From a checkpoint of a small transformer trained on Wikipedia: a variant of Muon for these matrices, 6482 steps.
Each number is 200 + 30 x the weight over its row's rms, rounded and kept within 0 to 999. Layers, rows and columns count from 0. The size before them is the row's rms in percent of the matrix's.

# layer 4 MLP down (transposed), 384x192, rms 0.158, rows 65-83, columns 0-191
101,246,162,150,220,229,198,159,114,228,228,227,192,257,192,227,239,213,226,199,254,161,172,203,185,217,222,211,186,192,179,211,218,179,144,233,215,173,208,211,216,210,184,206,203,197,158,219,230,230,182,196,169,187,187,175,164,257,194,175,213,178,163,133,158,177,176,189,197,207,252,198,134,162,204,171,154,205,238,217,140,217,142,246,231,194,223,231,120,212,191,218,177,199,205,200,175,167,181,238,167,203,239,186,183,165,243,184,226,193,180,251,248,204,226,228,197,179,203,173,162,236,122,231,233,152,217,187,223,187,250,167,203,214,229,206,209,176,224,168,204,170,222,183,229,256,209,216,226,189,197,188,179,225,205,187,208,203,182,220,107,207,185,166,210,205,217,231,157,202,203,222,194,228,257,236,154,154,185,198,188,182,228,172,243,159,194,214,215,179,211,213,174
097,151,237,163,218,197,200,196,156,183,185,205,273,121,174,211,210,200,187,149,162,206,162,188,209,177,221,233,214,256,217,239,238,209,205,179,216,181,189,205,181,232,140,189,150,181,207,224,175,223,148,181,237,203,161,182,191,219,229,194,202,223,209,194,145,230,224,218,214,205,207,143,247,195,251,201,189,164,217,182,180,205,246,223,219,195,225,196,215,205,228,163,212,193,157,171,154,234,216,166,211,239,183,199,200,204,192,198,171,192,195,277,172,200,191,189,204,178,173,210,224,154,197,202,175,130,209,205,224,244,205,243,213,140,161,236,162,230,231,244,215,215,182,200,216,129,234,160,164,161,177,229,238,183,143,183,249,175,171,161,172,225,191,137,198,171,250,206,216,212,179,162,231,213,152,220,248,242,234,211,188,186,148,193,199,199,185,234,208,209,203,270,204
098,154,248,177,180,225,172,259,211,194,211,158,208,197,191,215,179,221,178,215,183,190,196,231,145,204,182,227,176,258,134,200,185,181,177,231,216,184,226,204,207,239,165,118,170,168,216,164,202,153,199,187,199,194,178,243,233,240,175,232,174,183,156,185,214,200,184,210,158,244,212,177,200,214,157,197,229,164,152,233,259,213,144,215,186,128,221,157,198,227,225,178,141,227,163,202,190,138,161,213,201,203,242,201,212,141,234,195,255,175,204,186,195,177,152,259,183,237,177,213,153,182,211,167,212,235,231,178,226,207,234,199,166,171,201,178,253,212,201,149,163,242,192,186,217,194,184,206,198,198,258,221,198,204,184,188,215,222,267,219,167,191,225,271,225,200,237,209,203,159,225,183,188,248,214,192,236,165,229,204,205,208,272,232,223,206,191,161,193,219,183,209,191
090,217,190,192,190,191,216,188,167,197,232,202,214,215,241,192,196,179,173,181,194,183,193,154,183,201,172,176,212,208,248,136,209,203,202,191,236,206,174,221,162,233,222,163,221,190,205,201,266,249,179,209,219,228,211,176,252,222,152,182,189,164,233,237,203,140,184,216,234,251,213,196,173,206,172,191,240,168,150,164,196,226,259,195,222,168,188,85,206,160,199,188,218,148,200,203,202,215,218,238,174,238,228,212,216,264,258,253,196,161,171,237,205,228,241,221,194,133,209,215,166,211,207,216,197,205,193,210,130,265,175,201,219,207,179,172,179,166,169,213,148,196,181,191,213,229,189,185,171,166,132,235,122,206,209,169,205,214,158,235,179,166,186,159,231,229,187,139,154,211,178,206,195,214,201,213,231,245,194,185,207,194,250,174,215,250,221,200,182,185,202,194,218
100,176,182,177,236,223,149,220,161,203,206,165,224,233,211,235,249,151,165,243,255,196,199,162,168,180,235,195,190,225,208,236,191,164,200,203,172,170,193,206,201,164,181,128,229,180,207,230,240,229,206,201,195,159,168,198,214,235,200,163,212,238,209,202,231,152,210,218,185,171,229,140,214,184,214,185,202,154,203,180,166,144,185,165,176,197,159,166,180,194,210,224,249,205,219,237,171,216,201,187,178,151,212,178,158,211,158,146,222,216,213,191,209,271,252,267,242,227,201,158,225,210,247,185,185,144,186,243,146,184,194,225,264,182,185,221,259,186,170,162,180,219,214,208,205,206,219,242,201,188,218,179,167,185,219,205,205,218,182,217,179,108,189,153,225,203,233,213,222,179,201,196,245,216,263,205,209,218,229,181,270,195,223,203,238,190,240,180,175,210,169,246,175
098,216,228,225,209,204,210,197,212,207,233,167,172,196,150,198,192,211,198,176,219,191,202,169,177,178,175,217,178,191,231,236,215,203,168,204,162,200,246,229,234,217,179,227,206,237,259,127,225,194,224,202,206,168,154,215,184,103,185,181,181,228,240,215,223,243,252,192,205,94,218,223,200,244,243,198,210,197,205,195,203,188,246,167,188,155,222,174,217,228,247,234,187,192,193,197,199,165,196,181,228,173,181,174,178,170,163,196,215,223,182,158,205,142,187,232,228,170,218,167,308,193,213,194,233,179,225,211,221,128,225,227,216,208,167,254,165,213,214,177,184,149,264,197,182,244,239,187,208,166,178,148,172,185,193,178,174,221,181,206,231,197,223,202,207,229,191,199,240,219,199,155,252,200,236,253,206,206,166,197,145,224,235,213,179,169,180,201,181,224,221,175,147
098,255,224,221,227,166,204,234,196,187,229,210,158,144,196,240,214,198,193,223,206,234,231,222,266,162,166,184,192,198,222,150,211,188,204,258,169,163,247,146,190,179,197,246,217,189,239,242,232,206,204,222,259,150,228,189,199,155,199,196,225,211,200,200,172,198,199,202,200,235,200,182,189,250,205,222,202,167,177,131,205,194,205,188,235,221,204,189,208,186,228,199,163,184,172,152,193,194,207,178,224,234,171,172,161,180,159,214,217,195,246,227,158,202,151,192,156,177,209,196,173,207,259,150,224,221,177,194,205,223,224,241,182,150,245,187,202,269,206,222,192,221,139,196,234,192,216,159,127,173,167,220,176,238,159,151,212,180,198,220,203,239,273,196,205,190,209,230,216,175,201,258,121,199,192,233,193,189,184,230,192,260,210,198,212,167,137,178,154,195,221,218,163
096,166,165,182,199,186,164,210,134,181,172,227,206,184,190,186,225,209,182,215,184,200,206,154,185,243,187,201,152,208,186,144,209,144,212,188,176,212,218,182,215,240,208,194,223,248,179,187,246,142,131,153,243,190,202,167,155,156,208,248,187,197,246,214,206,198,197,178,217,196,191,189,169,179,177,235,244,198,237,198,126,189,232,190,222,145,191,262,173,192,236,223,176,170,191,231,207,209,216,224,209,194,158,182,231,236,165,269,175,197,251,232,176,171,191,211,187,196,233,152,179,247,198,260,210,182,232,218,228,166,175,173,219,221,238,240,207,207,200,239,178,185,179,236,174,213,142,175,185,195,184,233,158,194,271,234,247,210,197,216,175,193,219,213,175,258,228,179,201,185,206,160,156,222,225,238,180,146,194,207,221,282,183,218,233,174,166,176,227,234,171,212,161
103,189,189,190,230,236,215,201,195,176,228,205,198,205,189,238,173,183,214,191,215,212,214,155,219,195,202,202,180,214,182,230,193,149,140,193,160,162,249,186,242,185,175,232,208,209,265,197,194,211,212,175,158,221,239,196,176,198,236,149,178,263,177,241,238,205,170,185,165,189,134,243,187,194,176,215,160,160,189,196,216,222,228,211,257,232,192,186,178,227,174,213,221,255,209,200,245,141,162,220,249,204,227,191,180,231,183,203,142,224,206,193,263,172,152,144,182,230,188,177,159,187,176,208,221,237,227,217,216,191,264,204,183,190,197,209,204,245,213,148,262,245,194,195,206,216,223,208,255,178,198,173,275,196,243,137,209,177,196,246,229,223,182,193,159,181,188,179,197,167,251,208,223,184,232,227,204,152,248,183,201,221,199,264,189,201,155,235,177,146,253,186,217
091,182,186,176,206,207,268,225,244,258,219,241,205,109,218,205,213,219,144,193,168,195,210,166,218,195,264,193,228,228,218,169,193,247,194,215,226,204,171,165,195,138,220,148,187,188,207,202,232,188,267,194,249,184,184,194,178,199,232,182,253,152,211,219,207,235,180,201,232,170,244,191,222,241,121,234,171,143,160,178,172,188,226,183,239,166,157,239,241,205,177,162,190,197,189,216,179,218,212,217,266,185,179,188,254,176,198,223,254,189,197,204,197,192,154,210,172,198,174,169,212,205,192,209,204,206,245,212,201,218,219,237,209,198,224,236,195,179,171,148,231,182,222,228,163,200,190,224,209,216,212,174,206,182,254,225,216,138,263,179,160,157,231,181,161,234,148,178,226,235,199,186,198,231,171,180,217,199,224,250,226,217,277,227,207,205,205,163,210,193,190,183,187
096,196,261,217,253,202,209,222,232,224,231,238,211,150,219,136,216,171,164,147,252,192,213,230,189,200,215,182,218,195,246,200,226,216,210,163,195,167,193,157,170,202,193,160,246,185,248,223,218,184,211,174,170,224,156,194,199,229,182,211,189,239,199,170,177,156,180,186,216,205,215,174,238,182,203,238,189,161,199,180,187,214,226,207,209,149,237,217,131,176,211,153,207,220,175,171,160,215,231,234,181,207,216,236,211,254,192,258,215,158,162,200,210,240,182,226,199,186,231,255,223,193,163,257,188,247,204,169,142,169,183,152,183,233,212,252,228,193,208,197,247,202,125,184,184,143,201,214,248,174,229,195,232,219,178,199,164,256,191,192,185,185,194,207,252,203,218,154,161,228,213,224,211,172,217,180,209,215,149,223,168,244,219,248,206,166,161,259,209,147,189,160,217
121,223,166,258,206,129,170,227,238,163,150,219,185,209,189,203,223,178,199,190,207,197,177,159,202,174,173,219,193,236,181,200,183,214,171,155,192,231,181,184,184,245,202,207,188,225,208,165,164,147,193,229,223,191,190,206,234,188,201,265,175,185,170,193,189,278,209,166,179,240,198,228,202,191,245,191,173,249,201,190,164,214,184,243,119,183,149,175,261,133,203,228,191,189,194,210,114,174,229,191,189,253,171,199,206,170,280,241,215,236,200,201,215,187,192,203,220,264,212,157,177,197,191,170,216,173,196,157,177,240,206,179,201,193,242,217,158,193,221,199,177,187,191,217,207,233,202,179,204,146,274,158,257,186,172,194,180,194,179,227,217,199,205,195,187,196,158,287,169,198,197,217,273,178,190,215,228,221,192,200,220,171,172,174,209,180,165,226,228,235,226,185,206
094,166,206,173,208,219,181,206,184,192,240,163,212,145,266,170,215,264,239,203,170,245,113,195,168,251,199,259,230,192,217,147,241,174,205,225,150,202,193,204,201,182,246,171,183,189,227,172,225,254,214,227,202,159,172,203,191,204,217,194,279,173,214,209,180,195,195,156,168,231,226,153,225,259,211,179,193,203,196,190,184,216,210,216,163,214,192,163,266,219,199,248,142,180,225,248,200,182,163,174,188,175,192,187,157,198,242,243,225,196,218,241,205,204,223,191,179,216,284,201,232,168,181,182,219,168,227,190,199,169,201,200,202,205,182,237,185,214,255,220,217,215,268,202,213,198,187,203,140,227,196,157,169,229,195,158,198,148,203,214,213,195,221,151,176,192,181,198,224,204,182,200,194,159,190,196,237,268,237,152,174,204,205,237,177,264,199,227,204,188,158,217,181
101,244,208,186,219,199,206,219,200,151,172,193,152,170,221,221,159,169,215,176,213,226,210,161,173,190,192,239,199,211,134,179,246,179,181,227,197,171,194,200,194,178,191,164,191,279,188,173,171,222,180,192,229,203,168,208,199,185,174,182,145,250,202,220,153,233,273,164,191,253,200,277,148,200,204,220,152,163,214,213,207,211,197,244,207,167,205,165,206,186,202,255,229,244,249,144,296,229,170,258,196,213,195,184,167,198,191,253,191,187,199,203,220,159,195,180,145,158,214,229,205,129,198,230,205,210,210,184,211,255,176,210,219,172,222,194,215,230,160,140,176,214,222,205,203,162,175,194,172,245,228,194,209,165,189,200,174,217,208,203,192,208,176,232,239,198,175,163,196,204,221,193,229,248,181,151,222,237,170,219,148,187,247,197,196,201,154,265,207,179,187,178,217
103,148,170,176,202,198,174,191,220,203,219,171,165,246,168,173,207,215,193,220,207,217,238,201,206,209,228,247,245,162,186,183,177,221,203,194,221,148,187,178,220,183,178,184,243,187,244,199,226,167,196,273,204,183,206,176,153,228,160,167,190,233,223,159,185,138,218,219,201,182,163,201,191,269,215,192,166,240,166,253,224,211,170,196,223,245,223,201,222,215,191,157,245,182,200,204,250,214,184,208,137,181,182,132,285,210,247,174,182,232,124,165,244,188,196,165,214,185,246,206,168,158,209,196,194,131,202,184,199,220,188,148,215,217,244,180,226,204,206,180,194,205,196,210,228,138,231,206,195,200,189,171,308,198,232,230,220,201,206,169,210,193,194,175,249,169,186,187,172,217,247,190,222,187,248,235,181,211,184,204,178,177,207,185,176,199,225,156,181,235,215,167,248
099,214,179,188,169,189,203,205,182,228,180,170,225,235,207,211,195,197,163,220,251,182,193,214,242,194,232,227,222,173,220,197,188,191,196,171,157,221,223,216,167,236,243,206,224,200,195,150,129,267,178,187,232,271,186,170,160,216,236,200,211,190,217,197,209,239,151,151,232,249,228,181,238,183,208,171,175,200,173,195,202,229,207,205,187,225,276,175,182,172,215,217,231,161,240,264,176,254,205,163,178,248,207,241,195,192,196,202,153,174,142,192,208,232,187,173,182,201,200,258,202,192,217,220,201,199,225,166,191,223,210,210,205,173,219,229,163,153,197,243,138,155,167,208,163,216,214,210,196,150,175,265,189,201,158,165,195,196,183,241,175,238,234,220,196,137,149,138,216,179,186,207,257,199,189,185,222,222,187,259,140,205,184,219,143,157,176,230,201,232,181,235,222
107,188,215,224,196,181,210,203,204,209,176,226,197,162,178,178,219,206,219,211,232,188,207,215,233,189,167,233,231,110,231,149,153,203,182,199,189,181,174,156,166,179,246,214,205,229,169,194,141,282,276,200,179,174,257,189,268,218,241,199,192,209,204,211,192,193,152,192,115,171,216,194,126,169,191,229,190,192,193,226,177,201,169,166,203,238,206,155,168,220,212,196,218,204,222,193,216,151,239,191,164,167,201,255,182,209,200,191,195,150,211,182,211,160,177,144,252,211,241,235,176,170,181,178,212,207,181,211,212,172,203,149,214,132,202,151,185,256,234,185,173,201,149,225,193,203,226,195,201,245,180,166,243,179,185,228,196,202,202,206,187,168,235,231,212,276,197,212,225,220,240,223,203,267,178,162,221,233,155,203,205,226,207,201,225,218,170,210,209,221,167,224,177
095,198,196,190,168,169,203,206,213,210,173,189,218,202,250,201,222,209,198,176,212,262,172,192,165,210,133,169,205,172,173,221,207,256,197,188,223,220,193,202,216,216,163,262,199,191,218,229,250,194,274,210,191,198,230,176,191,171,180,150,212,158,194,221,189,183,202,173,225,199,190,195,239,252,194,214,156,192,193,165,210,194,227,232,260,149,196,248,222,195,203,167,258,214,226,206,174,185,207,203,183,221,211,182,222,244,204,163,204,190,181,184,241,235,179,262,175,172,224,204,250,174,213,205,150,210,185,207,159,158,175,201,182,168,207,203,281,206,228,130,186,207,158,209,204,202,179,227,233,189,180,195,192,198,198,239,266,239,202,191,136,188,163,186,153,154,196,144,173,249,197,137,177,179,228,161,210,152,210,255,195,191,189,224,248,184,230,110,227,212,260,188,196
094,149,229,145,205,233,241,243,217,224,180,236,223,193,159,152,202,226,223,171,162,210,253,218,189,196,185,157,179,227,198,192,190,163,225,199,243,192,225,200,215,151,178,214,183,225,168,178,154,175,203,141,205,201,162,192,242,226,209,173,197,198,197,179,212,169,217,174,236,146,202,154,197,197,230,209,181,224,220,201,151,160,238,233,255,243,201,191,215,210,149,164,218,213,243,200,304,192,203,215,202,201,227,216,138,237,198,164,198,226,155,203,199,190,179,162,222,202,163,175,201,236,252,205,180,267,201,209,211,188,237,226,190,168,226,183,208,212,238,179,176,230,196,240,143,184,214,200,188,280,199,196,189,230,182,178,223,141,241,198,143,154,260,190,211,167,192,174,214,204,179,212,176,174,252,209,175,215,193,225,217,211,143,238,156,154,219,214,206,244,195,239,230
# layer 4 MLP up, 384x192, rms 0.109, rows 66-83, columns 0-191
096,199,242,176,175,170,232,200,244,164,177,224,200,224,223,195,209,239,170,176,194,206,159,176,185,221,151,220,232,182,256,157,170,206,175,246,211,257,204,239,193,199,259,202,184,235,175,198,218,231,201,181,228,212,196,153,216,245,154,214,221,210,224,209,195,186,207,214,224,186,170,213,250,162,189,270,197,187,185,174,236,197,194,166,186,224,221,198,190,203,209,208,169,183,238,206,210,201,162,179,215,186,236,156,170,176,254,185,227,203,217,162,288,223,167,211,192,154,185,213,162,163,172,171,166,285,175,215,265,167,204,185,171,233,243,188,211,204,232,183,213,234,186,259,221,227,148,191,169,214,189,150,237,240,204,214,236,218,198,207,173,255,195,194,210,147,223,161,207,180,239,175,183,105,195,220,206,241,178,175,165,201,199,222,222,133,188,221,217,188,247,152,195
095,208,174,195,209,242,229,89,191,215,181,235,192,230,210,213,230,182,174,174,253,202,201,183,263,202,198,205,236,161,206,214,203,204,192,173,248,212,214,200,194,187,257,254,190,218,154,192,224,194,165,280,214,238,207,216,194,190,216,135,194,200,188,190,222,209,248,185,212,184,213,173,218,218,225,220,277,204,182,219,231,166,234,171,209,239,188,184,194,211,210,185,215,185,242,196,208,215,241,180,218,167,177,244,185,215,230,216,198,217,155,217,239,203,207,213,216,210,189,173,157,243,178,220,212,182,183,164,161,182,217,214,197,184,218,234,141,167,193,177,186,163,229,198,232,238,207,191,233,255,162,193,215,233,201,150,231,225,185,191,220,100,153,193,183,126,188,145,167,253,202,168,199,185,196,209,196,192,171,151,180,262,152,202,200,170,256,184,247,165,212,159,228
095,225,206,159,154,227,175,221,201,225,196,267,219,206,213,237,165,193,188,200,206,189,185,211,197,208,205,213,183,245,207,256,197,182,217,239,212,200,210,188,199,219,179,192,215,193,198,163,181,196,213,180,248,197,204,202,247,173,252,236,176,261,197,132,197,210,205,226,101,220,199,143,183,238,171,177,193,181,202,180,229,205,210,247,169,218,221,213,133,237,226,224,149,204,230,208,202,204,182,183,268,208,178,235,131,140,173,195,200,256,246,211,203,186,217,232,230,220,212,215,147,193,221,159,175,212,229,263,209,213,188,201,193,202,212,197,202,207,257,163,176,151,202,200,233,157,219,149,206,230,169,244,174,191,145,206,239,173,236,201,159,215,189,219,225,214,200,231,177,199,189,262,216,206,187,207,150,228,147,193,244,203,146,211,221,202,172,247,174,242,170,270,229
092,181,191,224,175,220,206,175,215,205,173,178,179,222,206,246,261,194,210,232,211,203,198,242,226,213,171,194,272,191,193,235,203,189,148,269,193,276,203,252,187,215,141,233,233,206,214,194,177,184,175,180,246,191,273,201,233,168,241,210,187,149,220,182,181,177,163,182,190,198,204,209,209,159,176,224,209,218,261,200,228,228,205,227,197,211,226,254,279,208,198,190,193,221,192,157,189,201,162,144,196,227,213,212,235,206,206,154,116,172,195,180,161,201,233,233,203,190,134,201,248,208,139,197,226,228,166,174,203,174,159,158,137,240,218,174,208,240,190,206,250,195,185,199,165,196,141,173,217,208,199,211,188,173,200,156,185,215,223,232,255,180,175,196,198,196,250,197,143,231,191,195,214,180,159,177,224,177,167,263,192,247,220,220,202,195,191,212,221,210,178,186,231
105,152,186,195,202,197,172,216,151,202,212,226,153,212,245,196,184,241,232,156,221,157,207,234,278,191,205,192,214,207,200,285,245,193,197,221,198,231,152,209,187,191,204,188,264,225,208,186,243,216,180,173,239,179,251,141,192,252,241,214,149,189,155,167,205,201,196,197,207,182,179,177,231,178,182,166,244,168,196,158,151,223,149,161,166,186,186,146,257,172,224,144,204,190,232,168,206,194,204,238,213,267,216,173,230,209,179,148,166,180,187,195,208,141,195,144,253,159,160,194,211,223,179,205,192,194,196,180,194,173,145,172,155,238,221,204,221,220,220,233,228,215,220,184,133,238,191,217,225,172,225,223,188,213,180,208,163,177,222,204,184,204,204,194,185,181,213,207,189,183,186,189,182,206,180,162,186,218,190,120,258,213,202,209,207,237,172,202,178,233,157,242,159
102,181,213,214,207,214,221,236,214,177,173,169,211,218,212,242,170,171,172,169,199,185,182,217,185,160,204,245,212,197,272,220,194,218,194,230,240,234,208,202,160,203,206,173,174,154,154,192,145,212,168,230,140,242,220,191,186,132,198,228,151,174,156,203,173,183,228,230,191,199,180,203,221,250,207,145,157,186,241,155,179,224,181,208,112,199,230,198,212,180,198,226,245,180,215,213,213,179,221,268,198,215,204,246,222,179,141,195,221,199,248,225,228,205,209,219,257,234,107,180,228,179,185,198,219,206,245,175,187,209,184,97,178,228,200,192,193,201,181,193,204,264,172,249,169,164,206,189,183,188,188,190,214,171,202,172,217,233,210,157,207,210,123,182,229,185,276,145,236,226,236,207,197,223,198,224,195,199,169,196,180,198,186,182,202,172,181,177,230,183,205,195,203
106,157,216,185,152,182,156,207,198,218,196,187,172,238,203,215,214,207,197,160,165,199,247,216,190,235,210,257,220,163,204,214,169,228,199,201,200,194,247,166,173,238,251,219,189,234,209,169,207,172,168,176,164,205,206,230,211,128,189,154,244,199,158,168,210,173,207,172,228,183,158,260,170,209,165,256,219,237,223,214,203,194,214,167,170,200,236,192,208,181,220,114,190,187,290,253,166,190,155,212,217,176,162,190,222,232,186,201,161,237,240,212,189,148,222,215,209,226,187,233,184,208,166,174,178,194,204,199,200,225,221,213,224,206,213,185,170,209,194,221,173,173,170,210,198,185,158,234,223,226,246,245,222,210,288,179,224,154,162,184,208,202,207,193,169,262,179,233,145,163,179,179,234,182,217,208,233,117,207,173,205,174,207,262,159,206,229,185,248,191,246,212,194
099,190,237,157,220,208,172,237,159,168,148,200,202,176,242,212,181,207,193,222,197,200,228,211,206,207,259,219,176,195,221,171,144,276,217,239,149,204,159,167,190,150,186,196,199,171,145,190,183,214,185,240,180,190,183,184,218,245,221,199,198,239,198,243,207,211,197,204,191,244,189,219,226,188,172,182,186,245,254,180,215,153,152,213,186,213,185,190,154,195,169,227,158,209,223,243,170,242,191,252,131,227,161,205,218,227,223,111,224,201,191,161,177,146,162,174,182,178,150,170,218,205,170,202,199,204,173,243,234,250,201,157,191,202,162,162,224,180,230,249,167,200,209,198,229,238,192,185,230,245,189,231,138,161,197,191,201,225,201,162,214,188,161,206,231,234,255,206,182,178,176,199,225,170,182,160,190,234,255,177,234,177,252,242,149,191,226,201,199,233,227,226,192
097,173,199,171,173,228,226,225,202,221,261,266,152,205,170,191,205,221,178,206,221,265,174,224,164,191,153,241,133,236,188,154,242,187,265,231,199,217,146,207,201,197,221,228,192,191,188,182,215,146,198,194,242,192,172,124,164,238,188,246,241,201,193,232,169,196,229,140,171,160,208,208,176,212,176,200,219,241,219,182,219,215,170,209,205,175,215,168,229,172,172,181,155,186,293,211,190,196,209,140,230,195,209,209,205,195,199,184,159,211,255,192,222,206,243,208,211,163,182,212,179,217,167,176,211,237,224,248,184,203,170,198,214,222,158,190,253,196,175,216,166,177,215,229,237,207,183,174,225,201,199,217,220,166,223,125,215,216,155,186,228,239,159,211,213,203,201,221,198,220,181,166,227,216,199,188,182,159,222,220,186,221,267,244,209,210,236,226,131,167,167,140,186
092,209,177,210,267,209,201,185,201,168,163,269,257,185,193,198,195,171,182,199,190,216,217,233,213,223,171,229,168,198,188,240,200,225,196,186,142,190,149,214,191,208,187,206,263,210,238,233,208,213,204,193,203,180,181,182,193,185,241,204,249,159,195,196,178,223,186,210,198,168,135,197,229,191,192,189,245,185,171,236,279,201,254,209,247,215,170,194,230,234,188,185,196,234,222,199,172,233,218,187,184,215,137,172,137,241,198,156,205,270,187,227,211,191,261,251,172,241,157,232,238,197,164,197,190,173,185,216,207,219,149,175,172,181,242,245,180,220,185,188,228,242,148,182,188,237,193,248,143,231,187,143,152,188,201,195,224,206,181,180,147,196,181,199,185,200,196,221,202,289,191,188,198,203,224,174,185,241,207,212,206,246,224,268,166,182,182,220,161,254,208,169,185
119,215,236,177,211,193,221,118,138,240,253,212,188,210,192,203,190,185,229,206,195,246,209,185,195,125,198,238,199,173,209,226,145,175,223,185,183,209,180,189,201,197,183,197,214,192,170,231,234,236,196,241,232,240,182,196,220,170,242,186,184,204,186,219,248,200,190,197,141,195,197,226,222,183,209,173,188,259,145,201,148,224,205,195,210,142,247,222,226,165,209,230,225,183,179,272,222,228,210,242,115,217,193,276,269,236,134,196,127,232,198,139,199,186,164,244,198,194,206,180,208,203,188,200,160,163,232,151,188,181,171,169,181,172,219,255,171,205,219,193,231,195,204,228,221,163,189,210,186,207,186,173,213,214,234,174,188,248,179,192,190,200,172,220,206,198,151,212,188,217,151,187,228,181,204,268,209,169,233,190,246,223,207,202,214,245,197,219,244,228,201,166,196
098,145,175,243,214,223,229,176,201,218,190,211,235,267,213,182,184,195,231,187,151,186,149,212,266,231,194,161,200,212,186,172,220,256,187,153,237,192,216,201,172,213,172,196,157,210,247,192,115,220,218,228,205,227,145,147,181,155,219,200,156,158,219,219,191,215,223,222,176,260,163,202,204,170,225,222,212,202,173,216,189,235,165,157,185,180,201,257,194,148,185,191,221,183,178,169,224,197,232,197,230,223,201,241,214,184,160,254,245,187,246,182,198,113,193,193,227,174,163,238,241,214,207,245,181,219,172,224,169,237,239,195,180,190,165,169,177,167,186,221,187,160,208,181,173,278,187,187,194,266,193,196,183,195,230,237,226,211,168,211,215,235,223,175,199,162,164,155,164,170,183,180,175,213,181,228,167,140,176,207,223,249,188,182,175,223,218,222,211,196,203,170,228
099,207,207,153,231,181,257,230,271,218,186,216,181,221,177,204,189,257,205,202,236,157,208,211,211,160,245,217,157,266,173,210,153,183,185,267,226,216,182,176,170,219,160,170,199,194,208,213,180,150,183,230,164,235,169,166,217,241,164,177,176,194,202,199,241,206,257,206,207,143,206,211,227,254,170,174,206,213,220,170,193,237,219,215,92,186,247,189,219,203,205,185,178,198,163,162,236,210,170,172,190,141,193,219,192,220,170,224,173,209,207,176,199,220,235,242,224,216,229,203,186,194,238,210,212,167,186,224,195,245,183,210,186,214,179,158,178,218,203,160,191,210,172,187,174,187,235,176,178,187,212,211,245,188,217,226,218,165,190,203,146,205,165,232,153,212,224,215,200,218,205,194,228,203,181,236,229,214,328,219,173,204,220,224,172,222,171,195,225,248,257,245,166
110,187,159,204,148,198,193,196,220,208,221,192,235,201,202,203,188,168,269,267,188,208,221,207,224,191,209,237,142,178,196,131,190,163,241,201,167,165,164,196,176,217,175,231,190,181,178,200,191,179,215,200,215,214,219,238,207,233,235,180,262,216,153,181,160,200,193,256,193,204,113,250,194,235,195,227,174,153,217,226,180,189,201,246,228,208,219,198,263,207,200,225,206,158,212,219,189,206,210,171,206,196,187,184,241,162,181,216,197,215,189,207,187,159,169,167,167,230,211,274,182,212,209,136,184,172,276,189,199,163,177,176,187,205,193,164,115,179,175,224,175,170,197,233,192,205,153,169,185,215,194,205,227,196,238,174,231,219,145,223,187,150,233,213,234,185,199,142,235,222,194,201,222,188,217,216,202,256,241,166,180,200,191,233,207,174,176,239,159,230,178,112,221
104,213,240,229,212,250,168,261,200,200,164,196,223,217,213,170,182,189,228,170,159,183,135,165,182,208,226,197,240,231,222,234,224,213,218,179,237,198,211,247,212,205,209,151,195,206,145,188,214,213,207,198,213,234,205,252,173,135,190,208,161,155,160,155,189,173,181,194,108,181,226,238,242,250,250,190,192,235,217,167,228,206,208,223,147,220,192,153,180,160,217,210,169,242,155,194,219,199,232,230,147,171,177,218,196,199,151,181,206,250,226,239,226,182,228,201,186,209,218,186,232,187,193,171,254,162,193,246,200,190,238,227,220,166,192,175,196,233,247,230,199,141,238,147,178,236,195,173,170,190,165,290,208,189,190,185,193,160,193,210,219,180,163,229,158,228,152,209,180,266,178,201,215,153,204,255,201,214,159,210,182,181,231,198,193,207,216,203,192,189,229,186,177
098,191,164,232,250,226,194,156,194,195,193,170,220,203,204,202,139,225,171,186,149,214,214,219,205,167,257,222,164,181,130,235,200,189,186,204,252,246,224,220,182,196,186,175,244,210,217,184,191,210,152,190,203,205,213,194,232,230,206,235,186,184,212,268,203,180,195,218,217,187,191,233,218,258,204,216,185,219,222,173,186,224,174,188,222,159,171,173,198,189,202,199,230,200,227,182,214,113,219,230,211,207,174,200,214,214,220,199,212,247,223,193,166,183,177,205,166,168,221,165,136,187,159,231,228,220,172,219,184,142,230,210,196,180,202,243,192,210,193,284,224,240,211,230,203,146,222,192,229,229,177,189,206,150,207,129,210,195,182,232,176,207,163,244,171,172,262,150,195,188,219,122,205,150,191,194,213,240,178,173,129,255,176,160,206,215,201,189,202,224,158,116,175
092,195,209,161,213,174,198,215,184,183,237,186,217,212,199,182,199,187,192,155,157,238,240,247,220,206,225,227,229,254,147,220,161,146,210,223,181,206,239,197,203,195,201,200,196,188,213,201,215,216,252,248,198,191,187,203,174,179,221,203,226,214,194,240,224,177,199,250,231,117,188,247,195,136,212,150,185,160,248,220,197,186,181,196,229,169,180,126,220,178,237,202,149,216,223,161,254,125,220,174,224,178,205,210,157,159,187,223,215,205,230,155,208,201,150,190,222,190,135,206,106,213,230,210,200,228,241,266,220,233,205,153,183,156,187,211,217,189,217,213,235,242,231,186,222,171,189,190,197,162,225,176,177,206,229,210,207,209,222,198,216,184,239,195,210,217,264,202,215,228,172,197,208,186,231,180,167,202,194,168,160,186,178,243,218,177,249,205,236,241,128,161,246
089,195,204,179,214,167,199,214,218,181,203,208,163,186,197,217,179,200,240,196,184,239,218,173,219,143,212,195,186,181,172,200,205,179,256,157,210,209,213,258,210,193,249,227,225,263,172,199,180,202,196,181,209,222,200,180,233,141,220,194,148,146,236,218,266,164,186,201,172,183,218,150,186,245,214,199,254,167,208,264,141,161,206,211,174,182,274,225,166,183,191,200,206,168,157,206,165,221,243,103,189,187,201,206,153,222,167,201,179,197,219,238,233,240,181,155,208,248,212,206,194,177,209,184,170,219,144,172,197,230,165,250,232,227,201,173,184,165,208,217,219,253,201,164,194,221,179,216,233,180,229,223,270,164,221,223,164,171,203,162,211,224,191,171,255,217,160,214,178,210,165,177,254,154,205,184,204,231,221,232,232,235,212,195,228,253,171,243,227,178,230,206,200